Part of a small language model's weights.
Size: 12 layers, width 192, MLP 512 GeGLU, vocabulary 1845, 7.82M parameters.
Architecture: no biases in attention or MLP, untied embeddings.
Each number is 128 + 32 x the weight over the matrix's rms, rounded and kept within 0 to 255. Layers, rows and columns count from 0. Numbers have three digits each.

# layer 7 MLP gate, 512x192, rms 0.0978, rows 269-293, columns 0-191
084085116177164091139153098124108137097136131152126074159199112130109141110102106216201140131186191123136158173158123129120120152127128037131151116114157070120183090091142131114148180053212036151094113074135096129125152138108145129160139185160095100150157154128098102120114127144150121104090114118094175149127153125090134167104153132138146103137144101107132109154153162114110096130112111160170103168154131144090145101101106127129121101137145134195140099169107145166077115199157101114179105171128175125139121098153147142059114091112124120125152086082103179143172095098127108220
130122116125116087100132138102075141111135155098082156122170121123097128163108182114102102123129135163129091096135085094101158134096137207159096123147114113136124167093173117136131108075097180161130116127134109177114141145133133118156123118140086132127126090126125087103113098092188106149149109154094089178138158103183119131148139090091129138146113136120129164131157080167147121140114192150104167087133136187095127145066143148111126115126151125126166091133088137169101110112099089082092132129125179185135142143131134104120113079128131104101068158143091094118160118148103119170
114161074097089114197087157121068164103108122057138134150114093061115111131164075172128118114077165188114118082134117078094106123090148101137097128146108161146139106182110090087190169151136141154131095062138118111086135096123122104144142177126134128150138211119163129149102181158168162146188139143124104099094154179148169137169118142122170104101211115150068148138141110178103143149145102125155125177110119130114156120078075091112056085096136162063133098162118140144143166122143142192129127123139100157167117125120139108051086056146182155140149112182094157158112170131118059108
154103130073196109095103134146083132088095112142139110136125167143142110139124122126070115132172145075115070148152106115130148085112143103130060144128173148190103064060159096087120100118160135102108172079099151101089143133103130090134152095137119132180147081174137113133139120125108062117165178109104099143179172122179076132105123160161077117111099165120149156141123122069076084097122104037148138079120133137127151164136086085075143124111129106113201100133147199088113112122099122111099139148132097146112106095057089058100100115132123140102144095148085166079114111117125121186
140086065171157074108146133074108146121164220117145090095126092101166196109104108127062097110169154118069122143154131134094078128134170195115148194096141155148120098088180140173157183153125094160067117119080116136082041146109129130127125117133095133107110143129140087170095096135158124085130107155096135122068131148154109163136155170124170110116125118141120129100146131127173109096145126047146159093132121067123079133137151164147095114148143093183113132113151134159150086099149154162091127080133170089133112177126148144082123160124118092119134135126146164110096128163161141117
057114076140145113159119173079090110066134149132171080118160198090170083103193122091105195154163111124089086129160103120131144107127165147168151230175177117083140111097103083103106145137086168107122094154125127089105180134107148130102083112111082163122145116114072124111082127099091143066138132177129189142130137146186153170074159151179165076061139171127118155091164137162111078171162081122203070129113084137151138117087070118168189110116152137097080119135170113145065141116186215085134095103092123086127142146117162111177124144077152202123101088106128122129130131097147141114
100131064152094114101100123082123129121121195155085134104169119090126118126093139163131108121164085129114101199107093066148117132117127098097156151118136166099091122143108124101153129100114149148219122074120139104071178179116183135119130146134123106124116159144110134121097094151136173117134088087066113085168096115151102155124099179132142091080101168124155112127129166120167125087126162079191120137111148072097126124120149112139176125087149204102095132163093202201121106160131168117124107129131131076189113144090134109151114169169156135144133144135143065169097142144125109120
112079112133158136193175118084144167120142168127139153116115101093131111141154133140108113085121178116055088139138170157085134106130202150150077132073178111130168148158189055151158063168146096127132091164151155133086147161129165145162154094152119115119164124122085092117083073100144130107114110103140139113106094108104111145143102145122168078147149092188099164147150159075114092125146102155104135134103125132039135111072181085152114174171127125096142189178088153108185120134088113141096115143152131155126121094101102122079147127149098117180079122153132103085136166083145141062
154130114138150103144111110123145192121101135124152133127103076124167162103090111169117090174107105164165152130138150108081214042198133144154135097073200098130129159090130112077150125179182009122132133161150127109113128119127130144103145100146073082097124195165079173140086135158153158141140146112116134099158100077153123103130202092163136045113106128106127103195143155095104192134151132098149136142140088159082161076162130100117125135142176172072148129155113063149146071106117136124170074103132106173117105116090105093077121129108141119107103119074070129168105149132085153135
064137100192142122099109071151111128100106114135126123158100125141147171125178101131095109116072113178158116181172139069117140127055158110130156184131142111100113126139145104127150109113156127109092030164167121174151153081209121117127135131133131081078093154163114169123064082152131164083143135141116119060176136165175158109118184146129145157135161100109108112110125164124168150136110129109116139099184123145152106102098094124154135082144181137160132135084105182139128182151115114121146124134151110145122141103203133147128127179089083084143166092142122165087168095071133142045
146175118139154199079111104083069201184123115143140170140123140159080102119129133099155136097146163179162159100105177080201128183131102105173128109144160050112172129179094134060123165123168110157171108103163076125123073077148135206159166146170082134093093082098116107126111161148166103136133151101079125077150131159101108123101172095134137100083073165161129093178188102118096124091174153133184141124130092098157107146163115141092104105098143143134121130125152130159063175178097134117096075089168087134096123115097146086146109149094103141069141121086100154145225188126118120176
108109077151109159111171066190101174092117158152102090136133184137123095188136153195170156158125148113123077162128125169180105115106130159172145121118146099084174111204119114179135178131150103078142096068136104147155153144139180112126153147169131130125110168128126130157167195140122141105124158140159083161091109068114149153130114131104203145128161202153117140060225161112144125151115132082117101120103079117126160110134114160090106173169174103123127177138141152153093136138121133206134085107200144106125115165141095123168142116185116094237108133141124149127114137189100153155
131155109089162089155202149047109191134108168184111114072097192109115139076099127085139143128151130218168066071151106117121133122132130229154111151093153073148146119105050140160151155161112119114120125142159095101106092135082175136144102093118110140121119101101157136100133139092098143133130125181108115081190180146153079101148100164134131090071139143114130121179133139170152080114142172124120200150136080098145085161064111108102129147144101154149142082146121149140076209178152148088093118083127162113120135117083148125139103123148144125149127163093094088146153140111123146160
110159101113166142162179114108073136097117157157131093114122164156107168110188148154120159159116134087125069133169144125073197190147116129149109076150166051118147124107106078145124165133131131116179109103060102145100152146161120113106206096143102159072130076169158103091111163120081093064178154144126202106065120101124179110073130127106164090070154116142148150160120135175108168120118155138121147109141117104117165141146081114118162164107116066141145172127106121151146144147097177158149127183132094120106149166120196179119172181110101124130075126113126169106144139107139065127
120105115147131093109135146160099114118119059164098142140139117122137136144109178108139082106156165153119145116144122101168082080114124156160119118071063141157154097076118114104105177105101101129153104154126083121159122112183070111086143169132093093092108067164149079061104085073179081175173127170177157114198142065109120150223077138137117096120137111147188135180157150117141162160110097149150183081194194109102137094155093100086177128112098146168151089105064165104177145172224165144126139164092114158124069130107153136079142130081155131117112073115123105117081090124148103145
117136135160110188143187108132117197160160108076168213116190109141137143143133097041133110144156111215114148143160108089109160118148170168144120137113138110130128106159112130132144170111198129090105078142181094135109157145181181090153122099142104087147130182084127159135065151100111116143140159136118147118163186095163091218121129145150138085134151132118105046091147196095140193116094131080134112094121190100126142077165072087161108146136110095198101121171117116163110145166131117109195131130083150186132174115129076108170110091155140153116149139082086096152150111144133162147
166091135120132150076099145108135127146202172142148089151111141067107153109205083139113134166161125103118146116157074155124160144131114120085168140118167141076113139125125128111097123133107123116079092133076117176122105167151141147096132086160130137126071112149131115107108131133089144100172130129139195096120119169135132108152108060139147109122151137172057134129114102153089139113110188129081133134126065106111112160080186155147108134102130180140151104104125124132124174119133142099127154163119130144129154134174100113170139146188105132099078138125164144103140144127142108130
137126093145118127103115024143057129071124092162155120165171152115131105101083079150138075101103125112162087155093119120133153157112136135127166118130144103151080164140138115153129122055152073111116140146090183156073108116109089181140141190153095121140139142154169098134100139134162221146083153153104144141092188092124118175116090118110146057097142126161171129112240131087146096139109164119124158138125121154063097107104100088107127120139129119110145162119066143134107114196117132112113114080108104139106117120113116140143141139094076073136092090064151093159169184117055135127
100080109140121138100128113128143138089094106135187138128138182064123087145101144128153171131088190118107128144096146127088147129158071084099106102145115116127170137080142098108161121177129107147144125109128134077158123132138168126119145155135090107122064138180129122145081163117121114104107194160111100106100134146154160120137175099130170164070153181154163116102154164125093164078076130146140138132137093114067135152112109125071186129115121141126150147058119086107142127171146187060091088108104156130115178123157173132130102109155132173110115090131103151162145099139152121150
097140124148150143111211166136149189065129086121111145129132155099186082110124128080123126100142147145070150162132141064087120134141139122097054138146069111089155105098131172074192155139162113133125154130132141126063123194097167203116108134184119109148122125127161170128114155131129109104139110088109147109142119170144162123121138083129144118110181131146157099114180136136143173155186096165088106187139124079108157120110116145120149092151095118103147123142197114157082202086136156089160157140162114157154187110128165135101101079166076229121152090144177144115152129208149110201
164109068080127140145132089121088158158169126099122177100164099124181127102142126144115109215102156155127147095083125093131058140137144158129056097081111136125142106180104143107107141162141136113131092037122160200095120103110135096166116076152126150151120119103165074151063141119135085101133132125133076062114130117098112172156091156148132155129133153134074108152168158161155183114141093120118176125112139149105088114109128107094094087176058042149099115141123160077121158202056144109144140131103144106076116161066160138111077149098036140128068111114123166160150122191149122160
158154080132192200176103147132115204166168121062101079146162105071175120130092161098120125146147130151071129111135090099153181118155096091157163133079170111059163068184101149100170165072120114086172089089132080076102047111124171141147113211078100183078114116151112161208086159152149125122136129160103122192080101150096142161094149173140131073123176142158182150142164169107155042163129136094121099154103095137154125095151109115085090152104131147145144091155085121120187114099128148122109099135164118057069107121141159123140077154181148159153130141105142174122139181109160108137
102176086168157144103142126047043099088142146141142119144164087120078114159137142154152138156158134133102115152136146084112116183187130090164129155130135111124158081127081086118113141146122105184130140074088111184123176118133113090220109118181079129098088078123128104125115121078156089181134238108119108109111167130143178169139183050191173145084137146118185096139165150157068143110112152127127176126109140125080076098114134110140121096081171088074131164187120146105121104160140122062166132103125167157116135113137188110114169138155099137061162150106174127143146181145152166095
157100127121119147166136091058122166085104134099090188099147094131150169214082103147147069133158152113063177149162075165144136117183158092116114107121104094159111154152155077119159140078110140097145109128144096178085114125169192162155153143103077099112114196083078125079098127139161060099132137173127102164131152083128117157128142160169126124116123146146144177130147189134167148083082133089143091158132189087113131124115139137121111185192158149097115088171118129169060099123161111084143099168110127113127100126119106128102129127127190057187130117149160115105157204073113176126
110129061225117069125175182145079107123129130118118105136108082098173089166138162094127120086146141146090098155160192130149135061157111049096117123111090081135144121036118060175119148152127174069105133094127138123131145103125152140091095151094145086124110115128079179098086201113086124139197154089100099154128190133118126128132148142185170066132186156130124140166210130150085121134117108128122134114188152113092117102174140138094132127119175095062152143160153155128095135163155157173120129202089149078088123086154187120134143078132135194093136140175185114095160119139120113130
# layer 7 MLP up, 512x192, rms 0.0973, rows 269-292, columns 0-191
102130162144169125130092175142136154135122169106137127151159106143149086085138134124156129104122140172154148185068139141110057113093128059126116154122114052098163137139138111123100094125074093156120102131197150087162141082132131077177173110130167156138183139189113124151058142083105180182087071094143138164113183143130109158098136091160124115127167121151167138109158129118152077132162093129149096178076125157093145190113161126108106098161115115110111122160126155136068171214129098146127085110118165099111160096129140121114115066075079220160158111160066083142093123088148126155
115120138149121163157110098107120104163115165181147111160094118139072145128118096159109139118136113089100110153093160142132197120054120125174152138130128128114112134098152139159073130107156126132148112163113100140103164147155170125103134105110156160098150176121146113115157115100149166104095123160152139131168100111088136137076111086103168146152140147134111141116157111122137115127143091082137172094113115114091119122160118181182080133098179109084143146179084142131146137108137131122122098138152082154133113103141021146116154125135104116127130195120103108124124072039127216122
126122149154113127140113187118158187106116118137180145204072141129120101138085122102147146062114111096168125153162130124160128137105090146108178127113134080084105187153093123132149148125125115113086120168175124131131097124089120139114153155102116159180189095166139111143121162096143105106081128191100135112126085076089164172166123154087116122109139124101090140080136124097118102042094142114047166098091098125148156075199108157082138103146084174113081179170102114127143156121133134152065138113123123145112068130131138111082153126120206044163114091162133168156217189105128149123
128167097089101143165087167183077183145154106124139144186152131150143084136117105115191088133122117133132077147171116199159125178110134031098106150148090141166181074102020160092163127101172101149174136135118146112168108107108131138160172180139171150145102071084155171127118119125102109136130109094136130157081125103100140156165055093110106148163145142105141142090135116153082126132102139116108157124165084119175084128172127176101120148144151165087103142115119084146103152162141170146142095099091105144146148144168145139122171135090126099140170108141125129188113103137184147136
134133165166056144073127157125134061115115096142123135115136123144139114108146151094146117137106160115116154096102184126153088140098142127141163104124081180088163068131097083168125103095156123137120149161150073145077108094082126132114175163104137112125168138147133165142171128116147079157142145127105111109119135125136156186146116083146078142125186110127177118082157142125073125151152131084136122166112128127166125138089139144147126095148194084106145151085152162134122126153076093116118078151119118120124128083123081148199116122127108197078175075103118083091135167164123156129
118119163172131175122157095122148121125149106084106176146126121135159164131113056068233112140067108197157126128142126066108051181098093172153078168131149098175176161161166186140116088188090166139164124162136148144157149120159145117148144135107083069107146182064105159094077124131152115102138118192143100091144098119111108124109143137173180156156180106140128084081127132078114167131182091118045126118068092107121127101134147080106145201111026141111062106172122123090116152164147067138150150162145157114129150099171090164150046104104117168081177158163092072176053089142130127185
143120123128086134080128125130107135097109175180118143130158130081133087100113153113127109127132116103152177107148076135110166185086163144227109114103118144133151078119112134129132155139066117109173111150063148131096157093097129171119173110150101130103184115122135197122075096090177133177097139124119145152108173106127178176099145157102159136118136161127197142093112131112202150099107134103158124155176165122109174110134088145180162072125089136118142097112120158157144129127114148178136187084109102086162160154089121098148098077151069113082140136138116116098133119132116150108
153066186102085096119185150177181137141154131105121121122193139119100111094152108154164119100147125144160147145143106113168157184152123128152126153131176123147105100163184137115121121118128094102115106097066166154162083202088150150118091118132182099178098165122111094117102149136139134129124173169103130139150133056102136123125111073110149087159165135110148088142188130079122140141093092130129051138132108092160150153125157158112135111111096105139145095079115130057126212150135106082132121145090128108172087112171171120118092149116155196062094152157195175113200152112142157146
182136134147099120139152125117157182171111168082157172109134122140147160207072136134192091127103126154114098105119101096136119067185102122087068179078122169170101136125124110095077109155115100131135083162153170159090136165134127091148129128097105182172156119148224096117103119059105141171136079125120119096133132083092116183199097147141178141142130169109082140171135133136126095120142118090130149150144110175106123119154147131158083214159115069120110123123117074097203141169124151148138151123150104118111161152147111150073212115165131141158105139129176121162115159126130206084
150125093150073131112102178143151174102101138029099064116103144164135131130090127111110150090086114153152157130158124124107085125164126148076102121093112122128109140149134159130139138137166133158099103099203193104092147112112136082201062188120099138079200124093162039134153145113115132167127112096081144181098122147110075152099101159129119116175095113100086130157123103179109130144127175135209110157057108119144119102109144142095095149050142135169158126101172075112114113101110143119153172152135141051137137111131091077126133133139179135134119140156129144144138149112085170148
174164171147089142163111116198180188080125105133203121122110135136143135145189078136155180042066132116059185115072092142140091188134129124126108134110142146122125156113051191083082136134084072152122096134168107113077096081127149181060124135067175123156095172114082122131141142147128110174104087148145121112074136152119167127087129178144101117187093107128184158098046139179120173080178160063169107120069181178159139151139157110153151122185117141109134127121132097141139146102115126092125142162110149128165125143148151130149121083154093160086165094119144176138119229134126141114
091125155140075132078177193122134169122155131118147101108129143090102146162183113104121096162152120143170069104147126099159148134149108119112159092132149091144111150169104201113140094165178105113111194121118122167129106141111181116114119161133114118102102118114117153150089118125125165110138138167138107118143147165110167183195103146171124136103189124082131161139138096127143121106140118091172110144080128122176098189097088117161135128149134115153145167117150097165119098104108141179200095157067097133139063142186177178157095115103133130163068101106133096103031168153105089120
112112114128130179078133118126116039117127131119144126137149127192174090158104095142125137158066172117124155128160131131091037106131096073145172154218118168067122117147181063151067168104079113114097142118198101100112169105139108138200139083222094145128106139126079140174132084130136150111148132108137153170124080123123117117063096148176120157182154137162050101097136096138093178144142129150133133111135117137117113151139167125110176116151116110160139167151124126101146120161158107114142122138140134171120139153116173167095155112113076145111098130110182164134146099151165139143
140136151171049132065099135107151135101089166146125100049135090132120097182159073166133155113161168130128180124175128152152107081122111115152151080085127181135130130126161094136103150142145081163140102144126125126130116115110183145139084168110132121145131185107082097144100062141189178149127123131125113143167142098167089169108142140155062144159117152164043092134101147128126161189134124112204094158126154138153125101099171156147070175170174170195093077134098110129146138097113139105129096131088134132169052115212066059137089061148166117113129113142143108171145134137088189131
165162107129083056101132101129062165134103116135104147131148066140071116127081122129129091100146163077165108116041087162087169137046017107143099067090115121148157111164205145135195101134147179089140113135059137110137100141109118117179073139095067136090114123141090082139157139162195104132129133183118115112111128113179149123121147110113095083130120153044118148154110127162117151102114166163116170144128114125108103135087119119069098106110143132120160107126157112096181120111098096136117113117161209214116160113126120064200170113166148114153139127132124125137098142113158078097
156099141105109105127179129175174133167121141136145148126173128127113136188127099124113087134152133168123110156190081102119126178167120109133138076144122098113148159162108115090115081113155109172114077095107152136134068141101115120157127145129091145130146097126203204072070166145108172124147148167151149114114109155115081091148110113143077100126132124168198129189196106043092131130137169152131119131158076156133095140126094076086058137185150108134149176092120092162122088198145157105160145154170134150109076183204186133096113152138108032151085165106136115129156114125066107124
109153119090130162161116135146142120125133122121186165153135079130130148140133140106108131043126099163179102111131100144104123108111132124127050082085102146099137124097086130180137150129102171121101135129095117072103087103117118139141118150146161134164154165117134134127145106162180084145161059177120170152096116126117101127104126132155105077158137113131111121104110119113163125188159106093138171157093130131098058123155092117149151110129125149121126086140113163120147140118157140129090126122124142130104143152084098151166113118173118103118139162128171120146179133165094101160
148154161114150065134167087118091124128213120131162117064147155134111099105108050086129128115115194164130142102163109143111108107136117117144149079172204137090137156162144069188088124087135150060088167156128176116188126123168126183117098159118097142109136156148114121144136105138117183116142082160102198128134169144099137119107152161126125117083156073110154142162193133089135091137130097136121119064141106134114096103125148072172165105139178121105185184117162163177125119194094121087112129127140151141132161107125112137096115118114089137072147137129122149096160137069121122099
154170081174161147106106146159082145128179133135098119124121068198152150099133115126122111169177138120101128145170132110109101154140175172150142112130139091128155126127127111156106130101104132118173144152138095175028121109142118120179165046106097110135129127063125086092122083137141141135113131077117159142161211099100148120136073145224116053145124115111151142187140127152168140191190102078135138090130171114135138168123116131162093158091169148181105095228145199149101147113120119141166111126226169117140071149062090085126136070128101107159166162127165111139087178138082149139
132118129191177157152151173123138109119122067104134086137075122116199182119086158122015166163113086101120122151130159111144130139098129079149178144204103136049194119100146165107116137084123164210112095112144150083122093168163164122139107077200135133126078123106110101123110140096127166148138107102138117115095091142038123233131134099138109134097124124164101068126165096144071149140081129146159105131138080085140167134109121144114153079117132114114155102124141135134105136101118161150119147111103145126136102118147120155116054132050113137168110085128133140099144146131098137124
121133126106175111154149117089113107194102138114149181124101078116163127090184129141100079124129156112071141105166166141138169161092063124180132122080159152158175114110095107127118176156089188090110132132160139104159102115134112207140151177087190111122104204114100146116110154193105079144137145137131195112057143177152164142183096165199163171128136109171107156095110116078093146090092090194093143131081146145122178150152168146161144119218137206137132106151160135141182154236158131118116050106115072183088127105123126125160118202104091084155138152164166173097073115141073157136
107098159181081137167098120080159145094169133141188198111135109151110098108087117121130152088100125073184141121067146134155128121111093161108106023109065129093115166115096104091094064190182077118116190147143103179052100135121090147100166116181146101141157119123111133121127167156111049201129138098165139140092137170149095117207176098100126200136065106114109144159090101170068179119131178066133158123207122059154083148124112127132095091154103182138113100086085121141074153156102141144066185137100094111194122186144183089116125118131124124108102099133134130129104103125145136186
121104108113195128132156150083100150124147138154127121143144107094086128125143172091117098124148118162102137088110189070121091144131127144182088135118099095120129098125111100151063118107097133147155163077070126165095141139094079098174112088119077110108077089115177072129154106058134067159125179154126110176089098153141139205122131125164185171120156141109168058098153122108107131084055139121146185142131161135052066069164084081220080099100142074071121162184079140091119105166136118122128160111093167177131145144111185120160146191125114171109167149131141114121136128173110129108
102168111122120138173157111153127142087100095084175073173098106087164147159124080157104158154098123119116097102097051148142091069116148112188142116096140041136188059170162144064117148182135123135140104144160095101130195103159070124128162153121134172112079123136137137140110116199115132134159124125159064080090119153144099079096126145129131147144172134132137077145064122168147094177125160139137153075130079117119050117169095138126087182109122077102179100101101127145151066119136142173092157109164103084109084155139080088102080105135132167067126123102111114122121125145083112083
# layer 7 MLP down (transposed), 512x192, rms 0.0959, rows 269-292, columns 0-191
196181172081114151207140124127126154167125142093127095156137138200114093149117061129154159163122059148105125091144128173131178124085156190137160167129139131121128110147113141118167095120082154136139171136183149208087110132132130120058056092150181123207157114138107198137140106095128113138158108108074133200179099146162137097127132131184142142114126135133165122096092134202118141143150144131183108074132141155138088130099118095146139145182106179164194181105119152121143094123115068136114126145085112162138139157152056106165158151143082108191093126081156115103130109122135096155
106124157086156155090109127125149102108160053124131144121124092147111103131187118147116155125078133130129159117120122099158116164187132099163100137154159168122182086084152076152140140129140118124124147194148166114138055113138143090132155128093175138103123123139145132139133113146102146107117188095160125086110151144138184124109168142124117139129170140132149143106105124103119193160111143138093096133161109150134152181120162144084196147130070155180104100089210131120098162134172115117119171124140151128096112149102143192166074145129113163117075133133151122133100091191151146144
170032123173130139159148153142092167095126129091146154138078131135113099124077141135126102160124104150098116133130111122126051104088129154120173099094130123118191020170153154146089116114170139122148141139129131133131156166102153154129094164165127136181167110089175123134111120102115162168167119087153088171117147163142102079129154104171153179090144156066049092153112139118117114115113134145164123097067209164135167117145133093105211123151099149138106141133169105147036159128135206135113110065171111145063133163126128072129067124088118156079130104129168114120086113167104122158
140067144152106060111097120143199095108126137129136158108124162096132138117137097122087174159130105164124067149132088140125137087095189129211137141146149110129159162107179189115105160129174123170076116142135110152116132197177163140134110114148152186094131099142101157167149122119090164104154154135156167110043088082197123150122181071161155123098154080105124172125165118082114143124118169095101138119175121125120174104078139144165158087166104110103168089124137168052129187137149126134131154136133141115093114124123074110084152136092169152107092163095183152129091093148101205111
051093123138090135085111142165141153113144151143136122085088075084070143099103167147119145168105150195068186114092116130122136125092126126104118105144177125134113125168121174138175140154121078167102127163134115137147115116098102120153097121143097117127157104134164104160113117134101102139088134155105148186090148136137116106157131069131127152164191140072133100098126146117127173121165099144162115151175109101101141096159136144115044099167093177139075066148145106189101146124120093134119137118093181084172099144071173133084150152184085084162134104144145116063122116045103133149
154089066145140107160065086101141128142190169110141135116168081094171122096096128099160162182107118178138148083143104121130096139021138112174137168111178185103105129144130165164057080136159102129150116073134139082112108139145115166100142159107112111145135186116111101175143094138148192127044135082182048096109158105116188143114133143174159178152125072107104141139089118161158137188149119112119120084149146155236124139130150149153103148083105063155135097119130122081138079088129171162119157143142134139153190206170120135161087208161125096073109064132096103129129088051142143139
195145131103092154100111132151110092112134122099178159065105094143128157152148178125101072093111159137163106100119161114091091111189165150118150086126133156159147112156130082144133161167153153136106128168160161174138146151070168089102074143141191177105192113114159107134154108135169126099127123127145104143108123089092123113106106120087140116179177134125078123115097155135166098175085137096111099089093146118086157129118185114150063105110148140090087163104132087095083093174126120168096126167110110175139083090116114094145093094105158141198148176104116115088069157193132158097
116143104158089097173136107156096147112091177117155105092129146192136190093047134097151068110083126126106173149098142087100150181092097133120171151132115123135160141126143164105115067178117133152138145107184113093107089100120172098148108193117155093128149112126158191189130169158174112151163158138142109145152180163088190152154151159182116091114128106155130052109090137229095123166116173129190145129114143101126125137160148146108123083095177112173161153146147108126124086124136170134084113120106082147110136143132114160149155181109114077165089106156156095179163107140144131070
156163177117094093130139106086066140104188135192104140189112181129132037125115134112150153138077092134115107128126115116111082174140065166189143160126149130114125139133148157127120157149080171065208188068074134155080119151131082138110151167113160148130146150147124107083160182117089120121145138118119155229128164094150143124177152114072122109118141085142101137131094119078128106160167192132139143165094147130122169118093132128153156069118119144101182099111116157064059174135109164136161170119141138158108174120088135097125170137135094151107136148169186109132105119153080202107
151096157131090144138138102128123099152097175143158149124130079103184095095135128148160093140164093158168117117134098087115148080145066180198118175140098116171136146190136142159149169137125168134152160047155127115059126211131136147184151087095097096103128110127130167142151157114158118142176182096109177094073140100157161139122124090170106118113144144194169175174119136089111092113132130137143071173119114108115097126207161135138166183137114100089146174182141092123145122110139114152175141114096155112136131128111182101168127054122110137129101118127104163180107240141166101153
159020122145126116117016123186160129107159109114120092087126161151114160134100077081107124121147096111103112148144041090159195132111058144064137081121128140140157134078178131166094060116147154149118085212121094112132099117118112146140100106060178173174099142117131200100117083154102156128109075133159155109087068174142109088116123123108137109172178142106122079188088181103118170166105117134131096120127098120102135124134176124153168144130092113123083187146121143206086136090130178160141131092092157109108141151143093145127118136125070155099108141111113123068141125206150090151
156062130109120126101136196083100109129132087142159119091124151111170127079117175119088142113109132112123118130171104134125135168131098172110118135171129124086133147126239170099139137097107148091135182134144166149151154130174091103111160095150150149139104133158101186148159074139142117052116120139116116155138093104067180095171100168189123143122126116141120090113161113098134147112138114156122146164149144062136128126105139154099180071092125152124117145171127141139097100092194064118114128061103058147122075143147095093133180188129094111179090187112102189144127087154090131088
104093071157143106124095167162076129132127121113149121095149089140102138161127144131163134156162131139114162118131155053119123136152129124144135229098125116126084160124178192100131125128126103137106043096131065119060097174158137109064140117114082088129135140174147128164109107103137099121104150153136086129098121087132111138076066221146108134086105083134153178131132114090140173141092123091089117093109125128107123079101186105120069133163163156121137113164073115119097111150195119120139108091167159094130130113153098202166094164191098137134114128149079168147129157095103131104
117049095176118119067098123097097126146116190117123166167098148076148130078120142120130114153137113162204123126163114067146129106110141137093104168179166045137160120104140109137129186137113048155187091101135127126090124091106167118164131131118155096198092104145180151089102144104128143093156162089114118087163174118091145115127231076151107026124156155150104092150103151131140172165135110103119156143126116127160080172072110145190167146086119138129152165091141192112129161137129137113124118141120146140146166177159130120073097100159148107069107112141112154142109088178139140150
162165130167123121140165122092098070094067181136059143083051171128112108137146164137134094106143097133148079156120167137103156170155160108134208118147126149150149103135141135118101139112072043129120142070158115129093187142124045137105145143116165121116166102153133079117142050081111116121079135075156163182151123137111116134098122155075153108120097094108119130146148105096096123104134148167172161125135124136160172122089159125086093075119143102080103126122101094135042171085152107096149092144179047075192100147097120111143145081083063167124071171075097124126152182149145114124
129161186111077123153133101145128179124091154117149096117135102154160152148171115160130120139158100183091152116169149140142113104182141105106120072148090142180152060085123127067161118115136147182161111155108134111160120189096110091151111061120174148152132146130148157124136128120180067054162116086182233132136118154159143124097090036099157130058137135085102145098163096130128132160082124181165155096142112137159121059106092096134137124152166132117116079153176149129101171123171087109062211115133120169161043137129136117150132132116074180124105151136166119209169114134136160174
092098162163110170108085077098092134128118121101094138139150141136128086098113158182103156133116092150132103145089208124143133144152097124152138142095132109139178119121140104137186095167149130139071165160133142152110114120083133090136088117146129137091101136135137126181088143120117146103131136163162144096144177130132108145107124169172138219149104145176118123120131168109145114128169110141158144147170137106137146072135139136101132098198103124138138142120080141124081124120150203139098140144132133129082146094126121143134092142106106184135100109091110128167060093145128155141
157149113080162115173100147175183104120120103202117093120127078101140123174148162113139131119150143165116130086173104157089085113090125087109105143084145109148126127170164164139139135148114138168129056134126137113098121134180158081101128125169089122111126175142083090114082206197168148099133157157145116173135038140079169081134127157118117131091134160147104115146124182154122146128129068143145104171109141102126139124151222130147148127158164098126097126146116150105105144101112128097127116135121163134199124127167102158135068127147165104091063084148134118123147147119234099107
105138094173070171151126087116152140138157137135103152075156124096132143067105171145119149147079180099104077083151136130085124096125087121054128098146115117038147102144153120097125096131125113115143112155106102106105074154117126135131120140068082086108083094124094183140116164144125143136255183096130166124150139077143153148087143094125181091068119140119137076161140078140136211143130149090160173147165142194201125131150140118088150113136131148112168035122084141124135190156155092108126124143128141083101089151125110150140104063111126172110120133127118154092166173170120153155
157120158139148099160093178146142098043138173111138106140107110165101108131127103139086179130068147173126078113152099128117115151090152176119102097105158120118052124077145165156135144103080136184120141126150178164142148188106113173147076153117106045106126101132131088164160076144186117119084069124093144123175141098104141135080173099132137062125133158114154145150174084165151192132063171098065124094170097141138076180149143140195137116146145132133133142091125119138125120134157111173093123144182173171140127159115150137108128202154094135117201113155112093112075165152108206137
141150065130123124131093128159089093120117113118120133119076176177127182157127181096086147136128112102113109111071168150180114129193091099211106004152147146138144103091164112155163083137103145146103178081129126061064171157144155108142154172211135125107092107085139117148112055166138198206125151099086134134139159123127105156100052144095080137101132119137174093157091014110136130167143124144079149136127133089142098103141176119142100224151059097127091104054191094138084103111103169105137111137100122108155128130177115046122129162113144127140127156116144134186112177130138131128
101117123168069151134182128090107127154105147091178141133088107176160126240135071047219084108183167132079129145123121148077207085127085130146155153095097100084126132160107152149072128109124127208117106086122105090072111152087077159143176112102152146160142171118164157084090091116108128111102123150169055174122057100201135125097189166127150151107147120085149121086104148119109130095118154093093105108107109083154144093140138097139096137141125067110063081142084137136134167145150203150102087117164133084173119139116135182113153133162098119186148109122144169125115145088144139175
119192178089112090140129139168140130134113147135089132158096145127126117121165151085138092126140125154197118147113148083121119139110110139185084107166137169118090154143183155100064122137077129106081203090137132166182100151110093076114131145205151104178196113077153146138101147121183119156081098054120115176079152137100084109158084162105130167187087170134104106094166123096094160116149155109103130141087145127092117133088114087097106066113110163105122160125111119148092112088087089118098154161101117187161131097135125081110196145050159107122122147147119140099102120072094109088
082167162106132107149115158118081133180114162126162119143145185111071107198153144089140118123142151120130175083103141165171131071151137097084137096122098167105135061151127162131147138116172143130116125134085122109083119180132101144145136106161144161148209085129125170147113132104112121099126148190201153082128034158134114064136120125131209104083160139126144152192109151137124092063138101109211135138167129156136080119166113109106143107085081151215164141168119090194077137132133169087144060088136098131095094116076102108087188160169131104122115078089182147111129133171131108143